python train.py --n_layer=14 --d_model=128 --n_head=2 --n_kv_head=2 --head_dim=64 --d_mlp=512 --vocab_size=890 --activation="tanh_gelu" --norm="layernorm" --norm_place="pre" --norm_eps=1e-06 --positions="learned" --qk_norm=false --attn_scale=0.125 --bias="all" --tie_embeddings=true --parallel_block=false --init="uniform" --init_std_qkv=0.0375 --init_std_o=0.0 --init_std_up=0.0375 --init_std_down=0.0 --optimizer="muon_variant" --lr=0.00497 --lr_mult_o=2.0 --lr_head=0.0115 --warmup_steps=200 --schedule="wsd" --decay_fraction=0.949 --decay_shape="linear" --final_lr_fraction=0.02 --batch_tokens=32768 --seq_len=1024 --doc_mask=true --train_tokens=149000000 --steps=4548 --dataset="wikipedia_en"
Each number is 128 + 24 x the weight over its row's rms, rounded and kept within 0 to 255. Layers, rows and columns count from 0. The size above them is the row's rms in percent of the matrix's.

# layer 8 MLP down, 128x512, rms 0.158, rows 100-127, columns 128-191
size [ 97  96  99  96  98 100 103  98  91 103 104  95  99 100 108 104  96 102 100 103  99 103  96  96  98  95 104 103]
[[136 146 129 187  84 142 156 117 166 119 119 140 121 147 132 105 165 173 130 154 130 121 124  64 131 113  85 148 115  99 130 115 143 121 156 154 140  96 131 127 135 128 184 136 131 114 119 143 150  99 114 117 111 118 126 151 137 127 140 125  85  59 111 146]
 [160 153 159 114  79 104 165 119 109  65 140 122  89 116 117 136 115  97 108 125 114 125 104 144 144 111 149 124 131 147 127 127 154  83 131 161 124 105 128  84 146 140 145 135 107 111 138 110 162 149  74 153 119 121 122 153 112 143  95  87  78 109 134 156]
 [153 153 130  81 116 108 133 116 103 101 138 113 160 124 169 133 103 151 174 110 157 137 112 136 137 149 141 125 108 122  97 127 132 151 157 163  75 136 100 134  83 117 138 108 121  85 109 100 137 112 138 121 161 140 104  87 103 128 163  97 147 107 147 120]
 [135 112 125 155 120 175 129 135 121 133 117 143 139 177 139 136 124 128 107 118 113  94 150 136 126 154  97 131  97 104  83 109 128 150 128 122 112 147 137 139  96 149 136 130 136 171 126  71 135 145 146  83 112 111 130 142 144 147 119 146 145 130  86 137]
 [102 132  96 129 156  91 104 120 137 134 107 149 124 131 121 144 119 100 111 166 149 124 122 134 138 150 120 153 143  84 161 114 125 122 117 168 160 179 109 154 100 132 111 103 150  87 129  79 106  94 128  83 108 102 136 122 127 119 144 136 118 125 105 113]
 [150  97  90 154 142 179  98 132 101 141 112 139 129 172  96 152 124  82  89 137 140  78 104 158 132 175 144 121 159 148 124 139 120 140 125 121 134 137 130 137 138 147  87 117 106 142 128 103 154 126 144 130 113 141 143 134  89 125 111 147 187 110 125 118]
 [168 122 102 129 122 124 141 121 147 140 119 143 129 125 123 120 107 136 148 162 151 156 150 145 123 134 131  92 133  94 140 112 146 113 118 135  84 133 151 130 117  96 132 161  96 146 169 172 116  76 108 132 175 142 109 142 151  87 156 111 116 104 101 104]
 [148 146  79 109 129 145 115 104  84 130 136 117 146  75 141 171 112 108 127  76 111 142  96 133 163 168 121 106 118 143 132 126 121 118 115 121 119 125 146 138  99 144 117 139 120 114 168 105 125 129 131 146 131 134 141 180 134 137 147 136 143 142 185 145]
 [157 102 181 124 189 138 141 114  94 127 152 119 111 136 107 156 174 134 109 175 158 144  91 139 103 120 118 147 158 147 161 103  90 117  99 117 133 183  92 146 107  85 109 130 136  80 128 156 186  83 177 135 141 168 138 144 164 106 112 114 155 124 152 119]
 [148 141 136 120 117 116 144 136 150 122  97  99 142 113 107 125 133 132 129 123 120 153 135 134 128 167 127 105 157 214 149 167 115 123 127 163 109 125 152 107 105 157 134 122 105 100 125 182 149 119 126 122 123 125 103 109 179 112 106 104 115 142 130  88]
 [154 136 179 142 126 145 141 154 147 148 172 138 142 106 119 117 142 111 142 110 152 145 157 120 115 129 113 100 127 116 147 105 166 121  92 122 131 138 137 115 144 132 114 131 155  93 108 141 103  86 106 146 123 126  98 146 143 136 117 121 102 118 147 162]
 [109 137  72  94 144 105 102 119 143  93 146 102 106 152 132  70 147 109 103 176 116 160  81 149 144 165 116 132 102  59 110 109 106 118 155 175 123 124  93 108 123 158 131 127 107 138 118 128 108 118 141  68 114 140 121 169 145 168 106 122 141 147 162 123]
 [141 150 119 153 114 136 133 167 127 106 128 117 117 130 137  98 168 107 155 162 105 180 141 115 129 168 159 166  64 118 118 142 140 132 184 140 114 148 108 117 105 108  94 132  97 127  89 155  85 101 119 111 127 151 123 159 133 108 108 145 162 123 126 132]
 [105 153 112  99 121 104 111 123 144 136 119 139 136 185 129 120 112 129 125 141 161 104 124 131 105 104 124 135 143 128  82 102 106 146 146 150 150 105 103 103 137  90 155  87 134 144  81  79 117 125 124 138 100 153 116 105 136 170 141 149 136  87 146 145]
 [115 121 125  78 152 153 127 147 105 150 129  71  91 117 114  74 118 165 122 134 116 154 111 142 128 138 161 165 128  94 107 144 109 134 132 121 121 118 124 116 123 150 122 143 103  86  74 132 120  91 117  93 118 120 121 159 129 134 170 133 130 134 156 136]
 [ 88 126  85 121 128 139 101 171 124 114 147 160 149 149 146 157 155 143 124 127 121 123 161  97 108 142 119 129 117 161 174 111 118 115 130 104 128 169 117 126 124 131 166 123 122 120 126  98 139 136 110 147 166 128 113 106 139 146 128 123  85 146 114 156]
 [155 129 153 134 144 136 154 161 153 140  79 132 128 106 106 156 137 128 112 143 142 176 139 144 118 117 107 204 174 148  92 107 171 109 105 110 135  92 150 147 175 101 129 135 133 121 108  98 121 124 166 146 140 116 133 152 123 119  88 147 105 134  73 124]
 [ 85 102  83 109 106 179 158  97 125 138 133 119  83  92 127 156 166 112 114 146 127  99 115 153 129 124 129 121 136 113 134 128 137 116 101 110 128 155 139 121  81 169  93 138 146 141 137 120 136 131 137 150 132 114 118 158 148 133  91  74 100 145 132 115]
 [129 118 129 155 132 119 108 171 170 140 147 169 155 126 151 132  84 120  93 151 162  78 152 167 121 121 137  95  91 143 137 162  88  82 125 107 119  94 151 152 145  92  82 140  90 154 120 115 116 136  77 127 158 169 150 122 135 140 125 148 163 110 110 108]
 [155 157 148 108 120 113 105 108 157  89 148 104 102 135 139  98 164 101 139 119 113 168 111 146 141 130  94 132 151 104 136 146 160 134 133  95 128 140  86 126 117  85 108  94 138 157 140 123 102  86  99 115 130 122  98 100 109 139 133 104 116 161 138 114]
 [ 99 110 138 157 171 118 146  68  73 163 143 105  91 142 124 132 154 128 142  90 135 130 116 125 145 123 162 126 133 144 125  90 141 136 108 113 123 138 111 105 133 116 140 165 129 125 158 121 143 131 129  83 127 123 111 133 128 105 127 129 101 133 119 146]
 [126 132 129 162  77 145 118 167 133 166 123 158 162 120 119 161 119 167 117 115 130 100 199 105 105 129 102 153 153  86 132 121 114 167  80 153 130 118 147 121 146 148 115 158 126 113 109 124 158 153 162 130 152 115 156 146 106  84  98 104 120 119 131 124]
 [132 133 157 124 135  99 142 135 155 124 142 164 123 133 156 127 123 180 160 111 116 120 153 101 147 115 150 129 138 125 117 107 134 138 114 121 132 110 163 119  77 128 159 134 131  92 159 144 143 117 161 123 101 105 203 101  90 101 160 167 121 164 162 140]
 [130 187 133 138 133 110 134 121 128 132 116 109 126 113 165 108 132 120 103 137  90 114 147  70 124 110 170 114 118  54  85 116 125 134 103 127 156 115 112 113 111 114 116 134 125 125 112 157 103 150 133 116 149 199 140 150 155 136 116 143 172 119 144 124]
 [ 93 133 169 155 138 128 137 116 164 144 147 123 118  84 154 166 122 135  83 187 126 131 137 158 117 162 112 168 116 130  98 119 166 170 107 149 125 104 108 100 110 144 135 125 103  80 124 137 122 170 135 133 107 106  93 162 114  97 154 112  95 152 169 136]
 [154 161 154 121  78 151 163 139 165 115 104 136 121  81 123  98 134 128 138 112 122 140 156 123  93 135 113  71 120 146 111 150 102  92 157 124 156  88 123 139 129 114 160 201 130 191 162 137 156 117 131 111 156  97 143 141 122 127  95 112 119 118 148  93]
 [101 148 134 162 101 139  76 159 121  98  83 143 132  96 160 161 114 136 112 120 118  88 137 133 130 131 128 130 138 102 112 124 111 105 131 141 148 126 133 105 112 136 112 144 148 135 133 152 111 170 120 152 195 117 135 108 127 156 118 209 143 120 137  86]
 [138 136 121 154 119 153 140 157 123 149 107 151 148 117 118 143 120 162  90 145 155  52 100 109 176 151 168  99 116 127 145 134  98 144 126 118  86 151 164 121 119 106 119 130 119  96 127 112 156 132 120 103 143 162 128 100 135 137 106 149  92 161 112 156]]